config.toml
num_hidden_layers = 9
hidden_size = 96
num_attention_heads = 2
num_key_value_heads = 2
head_dim = 32
intermediate_size = 384
vocab_size = 3996
hidden_act = "geglu"
norm = "layernorm"
norm_place = "peri"
norm_eps = 1e-05
positions = "rope"
rope_theta = 100000.0
rope_fraction = 1.0
qk_norm = false
attn_scale = 0.177
bias = "all"
tie_word_embeddings = false
parallel_block = false
extras = ["capped logits"]
init = "uniform"
init_std_qkv = 0.0534
init_std_o = 0.0663
init_std_up = 0.0764
init_std_down = 0.0764
optimizer = "adam_hyperball"
learning_rate = 0.00401
beta1 = 0.9
weight_decay = 0.0
lr_head = 0.00881
max_grad_norm = 1.0
warmup_steps = 200
schedule = "wsd"
decay_fraction = 1.0
decay_shape = "linear"
final_lr_fraction = 0.05
batch_tokens = 16384
max_seq_len = 1024
doc_mask = true
train_tokens = 93250000
max_steps = 5692
dataset = "wikipedia_en"
Each number is 50 + 12 x the weight over its row's rms, rounded and kept within 0 to 99. Layers, rows and columns count from 0. The size before them is the row's rms in percent of the matrix's.

# layer 3 MLP gate, 384x96, rms 0.0762, rows 145-212, columns 0-47
095:47 53 53 39 53 59 49 59 50 37 59 70 39 37 63 31 63 55 60 65 44 60 49 54 49 42 34 59 40 51 45 35 59 53 67 69 56 32 37 57 35 32 62 56 53 42 44 67
099:78 47 66 39 54 36 49 44 41 55 58 52 54 43 43 61 61 57 68 41 55 41 37 34 40 48 33 58 51 44 62 60 58 59 47 56 29 56 49 34 35 52 71 48 52 64 65 42
100:33 50 44 59 70 45 56 23 43 45 52 58 19 67 52 47 47 36 53 75 26 55 52 51 45 37 48 31 56 58 50 52 27 70 39 42 24 39 42 40 66 45 62 81 51 50 49 32
099:57 49 59 46 51 47 49 52 51 51 59 54 25 48 42 59 31 18 70 37 51 51 30 39 63 39 63 66 58 34 64 38 66 62 55 69 51 46 37 44 31 59 44 49 52 49 63 35
103:37 33 50 46 56 61 29 50 80 42 43 36 55 65 41 35 48 50 56 33 46 27 67 23 69 48 63 43 45 60 32 39 61 36 38 54 55 46 50 51 47 35 45 72 38 49 65 54
098:43 29 47 41 33 63 40 72 44 51 41 50 57 52 75 43 54 61 43 51 44 39 48 72 53 46 41 69 68 43 56 20 65 50 67 56 54 47 52 44 31 56 46 56 33 42 30 32
095:60 38 32 56 55 52 66 39 64 30 61 52 50 25 49 38 59 38 49 39 48 30 62 67 66 61 33 55 49 73 50 51 46 59 55 60 66 53 57 52 57 11 43 54 37 51 72 53
101:57 27 60 48 37 43 62 42 60 65 36 53 69 55 39 50 53 43 52 64 44 54 40 37 51 57 55 60 65 67 56 66 36 51 52 73 47 36 36 41 42 49 35 35 29 50 59 50
116:59 29 53 54 38 52 27 48 67 39 30 66 54 53 44 47 41 28 59 49 69 48 34 58 44 69 64 37 51 51 37 62 50 42 41 60 46 39 52 43 36 47 59 53 47 52 63 45
098:29 40 67 41 36 46 41 59 43 56 57 60 53 45 29 58 45 50 54 37 56 54 52 49 44 56 71 36 31 48 79 50 32 75 40 48 57 49 30 44 44 36 48 56 40 59 62 45
098:34 31 59 61 64 56 63 49 28 57 53 42 36 56 58 50 78 36 57 47 47 49 52 49 50 51 45 37 29 70 50 62 68 58 61 38 49 73 47 35 52 24 56 68 58 49 51 38
088:45 33 41 66 53 81 34 50 56 50 51 53 53 59 59 40 43 56 56 49 78 38 72 35 38 39 68 65 50 70 72 60 54 40 39 60 55 27 60 44 77 64 47 59 60 54 55 34
105:63 32 49 60 66 74 55 42 46 60 30 57 53 71 44 39 69 45 70 34 37 73 68 46 49 52 47 51 28 42 60 46 61 60 41 38 53 71 53 54 32 35 64 32 36 40 66 60
104:62 54 42 30 60 55 45 60 44 61 45 43 24 52 31 55 62 53 58 37 44 72 49 72 45 39 56 27 69 66 38 54 51 60 58 39 54 44 62 38 35 26 46 45 51 37 36 76
102:44 52 52 49 55 63 36 54 60 59 53 47 33 31 48 45 72 57 73 43 37 73 55 56 44 45 53 66 46 46 48 39 57 59 31 34 36 44 45 36 61 36 71 56 41 46 57 53
107:61 36 54 40 58 47 46 61 54 42 25 48 42 35 62 49 66 65 53 72 51 51 57 57 42 47 16 47 45 71 32 46 41 62 56 54 38 56 74 58 26 47 47 37 56 31 56 60
111:47 53 72 27 23 60 32 62 64 59 43 53 32 48 42 65 46 56 51 33 45 49 49 45 60 45 34 66 30 60 51 73 68 34 64 42 49 55 53 54 60 58 66 52 29 59 61 53
090:32 49 55 46 57 64 52 33 49 54 42 49 36 54 40 37 52 45 56 63 67 51 30 56 38 44 33 61 60 55 57 56 55 41 59 48 48 39 64 62 57 55 71 83 59 68 58 47
106:56 75 34 57 46 44 47 61 41 70 51 50 34 65 59 39 38 41 70 47 43 55 63 50 44 44 46 39 27 45 65 64 41 44 49 37 51 42 53 61 69 50 65 37 33 60 46 29
109:63 44 48 56 64 59 42 69 43 49 55 49 39 44 30 43 42 56 72 47 48 60 39 58 29 54 45 52 67 79 52 52 29 43 47 63 49 66 43 53 34 29 58 50 54 54 23 58
104:49 44 44 48 46 38 48 58 50 49 51 56 55 64 62 43 60 56 51 39 38 69 26 37 67 53 42 56 57 59 71 56 52 68 46 52 62 54 36 30 46 74 42 53 57 38 61 23
096:50 51 45 43 61 29 45 40 57 53 47 28 35 47 24 36 58 72 57 60 51 73 76 54 59 42 68 36 51 54 51 36 69 42 37 35 58 36 47 56 58 59 34 32 68 34 44 53
097:57 58 36 63 43 61 41 65 58 26 46 38 72 48 55 77 40 59 48 49 56 47 58 38 49 37 36 47 21 33 65 41 55 49 35 58 50 34 57 61 58 53 49 45 51 65 53 29
088:47 61 62 52 32 45 57 35 52 72 48 55 50 50 56 44 53 44 64 43 41 41 41 40 50 48 57 38 39 81 56 52 47 43 29 49 40 42 44 44 59 57 38 57 49 54 37 76
098:63 58 42 45 47 48 61 67 63 56 59 63 59 57 34 56 48 62 50 36 42 55 62 36 60 26 41 74 60 68 52 46 65 38 55 46 71 59 56 57 30 56 57 63 51 74 43 41
091:58 26 54 41 32 55 41 43 68 56 45 43 41 34 47 42 50 28 30 46 43 50 35 63 58 30 42 56 61 40 55 66 56 70 49 51 48 46 46 63 68 44 64 43 37 34 48 42
124:64 44 36 64 57 70 35 54 58 39 48 46 28 51 68 44 56 52 37 54 50 46 47 51 63 47 49 41 64 47 65 47 43 55 45 37 46 55 64 51 55 34 37 16 43 45 57 45
093:55 52 68 48 48 41 45 74 34 32 35 45 53 66 58 61 71 49 48 58 28 58 36 45 49 61 70 53 41 58 75 43 59 42 52 54 50 28 28 75 54 37 68 69 45 45 50 76
103:68 39 62 46 32 37 52 44 44 57 56 50 56 43 57 39 63 60 27 55 57 63 44 62 51 33 61 65 68 57 72 66 50 49 53 75 54 47 29 55 58 44 30 28 48 27 64 58
097:59 51 49 61 66 57 29 44 40 64 29 69 48 47 40 59 27 46 54 54 38 70 67 45 43 46 37 65 80 36 48 59 40 45 66 43 39 72 52 47 49 45 74 49 66 49 38 32
094:32 51 49 52 30 44 54 52 67 47 58 70 56 47 66 40 24 70 30 27 50 51 62 38 50 35 53 65 65 69 68 57 47 46 44 57 52 23 43 41 39 55 40 36 57 74 60 30
100:67 60 64 38 69 41 38 19 45 38 44 54 64 42 55 47 72 65 56 47 78 59 35 75 54 54 70 44 49 49 58 35 53 45 31 43 56 45 54 53 70 51 46 45 48 41 43 41
096:72 57 65 38 71 71 39 43 37 28 40 45 44 37 64 59 63 36 53 19 59 54 58 58 78 66 38 46 48 50 45 58 34 34 63 44 53 40 52 44 58 55 65 38 41 66 33 54
100:62 43 47 43 56 38 54 26 58 56 36 68 38 34 53 50 66 17 68 34 37 50 40 39 53 55 55 57 52 44 33 28 49 65 50 50 34 53 55 59 37 66 66 40 63 39 40 34
088:39 63 48 44 40 48 65 46 53 50 68 50 53 48 31 43 30 61 49 65 65 59 36 60 33 25 45 48 63 55 37 47 29 55 61 39 62 68 22 39 69 63 52 46 40 69 61 50
099:25 41 69 56 35 40 41 46 70 53 61 49 33 62 48 47 49 53 56 44 64 59 41 56 35 58 59 55 70 59 67 55 63 30 40 80 62 46 44 65 63 44 44 31 29 59 36 49
103:59 49 46 57 58 69 61 57 63 48 35 48 49 54 56 53 43 37 46 59 45 30 56 37 46 81 29 47 16 53 64 43 65 51 72 19 41 45 58 64 72 51 64 41 51 62 36 49
101:47 56 45 74 48 41 30 50 39 54 57 44 32 61 43 64 67 53 66 37 34 42 56 49 43 36 63 43 44 54 63 50 48 53 62 59 44 46 51 45 60 44 76 43 38 49 46 39
104:49 59 51 53 42 65 62 39 58 41 58 24 50 57 26 31 51 63 60 48 56 42 52 63 55 46 49 50 47 65 53 62 47 63 45 59 37 60 37 65 69 52 73 53 51 38 20 46
103:63 40 50 37 50 50 33 42 51 55 56 58 23 46 54 45 63 60 58 46 41 36 55 67 47 64 49 40 40 75 45 49 53 53 43 37 65 59 61 46 63 40 57 41 54 55 37 70
095:71 55 57 30 50 51 34 46 58 56 60 38 28 58 25 44 60 36 53 44 48 50 27 58 57 78 54 31 56 43 47 49 52 39 54 69 45 44 61 46 52 53 52 54 75 48 29 54
105:63 61 43 55 79 60 59 49 54 51 49 55 56 55 38 62 34 34 49 72 37 58 54 39 50 78 44 38 37 47 51 41 54 38 69 69 45 47 63 44 55 61 45 37 36 59 67 60
089:74 60 31 62 55 34 46 30 31 66 50 68 54 37 56 53 35 62 73 47 51 71 44 41 45 50 40 48 41 45 41 51 62 57 32 51 46 48 43 52 49 46 58 52 55 70 51 48
103:41 66 48 56 62 42 52 61 52 64 33 64 36 46 45 42 38 44 60 46 60 49 49 53 48 57 47 44 60 38 39 34 52 58 57 45 56 36 59 78 52 24 59 30 30 51 42 25
103:52 38 77 49 80 78 38 47 67 53 66 37 45 40 46 54 61 52 62 37 44 55 42 51 27 75 38 41 39 46 40 68 52 67 46 34 57 62 48 41 34 56 39 31 48 48 37 78
105:39 24 48 55 30 54 25 50 53 51 61 39 41 57 47 70 47 37 39 52 52 49 35 39 57 66 31 68 40 35 61 80 41 45 54 49 45 20 65 65 63 64 54 66 40 69 66 46
111:57 55 39 52 56 62 40 66 37 41 27 66 51 50 45 46 45 59 40 64 52 36 66 43 55 62 46 54 38 50 39 38 40 41 61 49 69 40 44 60 33 36 52 56 59 66 52 52
098:55 47 67 35 52 53 18 67 51 53 53 51 32 32 40 51 41 39 42 51 61 61 63 44 46 35 46 62 35 37 68 26 57 44 58 45 71 53 70 40 51 44 45 47 28 48 42 27
090:47 51 56 55 32 44 52 51 51 48 47 56 60 53 63 41 42 46 37 55 19 37 46 57 37 39 42 68 69 52 41 60 46 43 43 41 46 42 32 54 71 29 41 74 52 54 66 50
094:29 54 50 55 56 48 54 47 64 53 54 43 55 56 48 35 69 68 55 63 67 57 39 28 40 43 84 58 41 56 50 59 36 45 37 61 65 50 46 69 49 68 38 58 56 27 86 55
099:65 40 54 25 73 49 36 32 39 55 52 71 46 41 54 51 58 44 48 56 52 62 49 31 69 55 29 43 41 66 40 61 63 63 72 36 40 48 45 46 46 49 41 51 60 38 55 44
095:54 42 36 50 45 57 51 51 69 46 48 58 59 66 61 53 55 51 38 44 34 50 23 56 52 57 74 54 43 53 37 82 55 53 71 40 48 42 44 45 50 53 47 47 55 30 62 51
099:29 54 57 41 48 54 59 63 47 50 42 50 49 42 46 42 54 57 72 45 41 63 43 53 35 42 47 88 72 61 63 50 56 71 49 64 38 38 74 44 34 51 57 35 53 44 57 35
107:50 49 24 41 31 41 57 35 42 40 37 66 29 34 56 56 51 38 56 27 56 45 50 50 56 63 50 46 54 55 41 35 55 76 44 35 56 46 76 41 29 30 40 57 34 37 45 47
102:46 60 50 60 34 35 31 68 49 47 60 53 38 36 56 41 28 48 50 44 57 60 72 51 46 53 46 36 43 61 49 58 30 75 62 65 48 52 59 61 60 56 44 35 62 56 34 46
093:46 42 56 33 63 48 42 44 48 64 50 53 52 51 64 62 68 40 68 57 46 64 42 56 42 39 69 50 58 63 36 63 36 69 74 30 64 49 58 39 58 57 49 66 81 59 52 38
094:64 60 47 40 50 73 63 28 37 62 69 45 54 39 36 49 43 45 58 51 71 42 55 42 52 60 58 38 41 76 56 37 41 47 47 40 64 55 57 66 50 63 61 34 47 28 35 54
089:57 25 70 41 40 65 42 65 34 44 68 61 64 60 56 61 74 57 59 62 68 54 47 51 47 50 57 67 67 43 58 57 44 36 37 35 37 50 45 82 52 65 59 27 48 62 62 58
101:58 40 46 48 41 41 40 41 72 54 59 62 41 29 60 45 77 59 50 59 51 36 38 57 69 60 56 28 17 44 63 48 49 56 53 48 46 32 68 55 47 49 43 45 47 80 54 61
098:35 48 33 64 60 65 41 63 41 57 62 56 59 64 34 53 67 61 40 71 45 62 52 62 37 56 38 51 86 54 58 41 60 60 73 51 75 54 61 46 62 28 54 43 32 64 42 55
103:59 55 41 43 56 39 31 66 57 44 39 33 46 46 67 64 37 56 47 56 22 67 44 49 62 59 52 77 35 33 65 61 62 59 60 41 62 43 59 38 51 33 57 67 46 61 48 40
096:53 45 57 68 54 35 46 31 57 53 39 30 58 56 43 55 50 33 41 69 62 54 56 40 51 61 40 69 34 56 29 56 40 70 58 19 55 50 53 67 61 47 47 35 70 57 76 25
095:37 35 42 49 33 79 58 38 40 56 67 46 70 55 70 53 52 59 54 46 31 49 48 35 61 53 47 59 54 68 65 60 41 60 31 55 50 34 59 53 43 43 31 49 35 46 38 38
108:47 45 48 62 35 49 41 40 62 30 58 40 66 72 61 60 56 31 47 62 55 56 32 34 55 46 58 40 59 60 49 64 38 55 49 67 79 48 45 44 62 66 40 44 43 46 49 45
096:47 72 74 44 42 46 65 58 47 42 46 57 48 51 37 33 52 35 50 51 55 46 77 75 43 50 37 58 40 55 50 46 54 47 44 34 53 55 39 59 41 21 65 61 57 36 31 72
099:55 26 46 60 60 75 41 60 57 48 31 53 40 33 47 48 49 45 63 45 51 65 46 40 65 50 37 55 49 28 53 77 66 34 51 39 63 55 51 45 44 57 61 46 32 62 40 41
101:61 42 40 34 40 49 47 64 48 55 64 51 66 56 58 48 44 64 47 31 41 67 44 26 44 44 40 54 63 56 32 49 63 53 42 70 45 36 37 67 42 45 48 08 50 54 60 42
091:50 65 44 44 56 46 43 38 40 40 31 67 47 42 54 49 34 59 54 52 42 14 68 36 42 31 26 46 39 60 35 52 49 69 52 47 55 75 58 37 35 51 71 56 53 38 26 58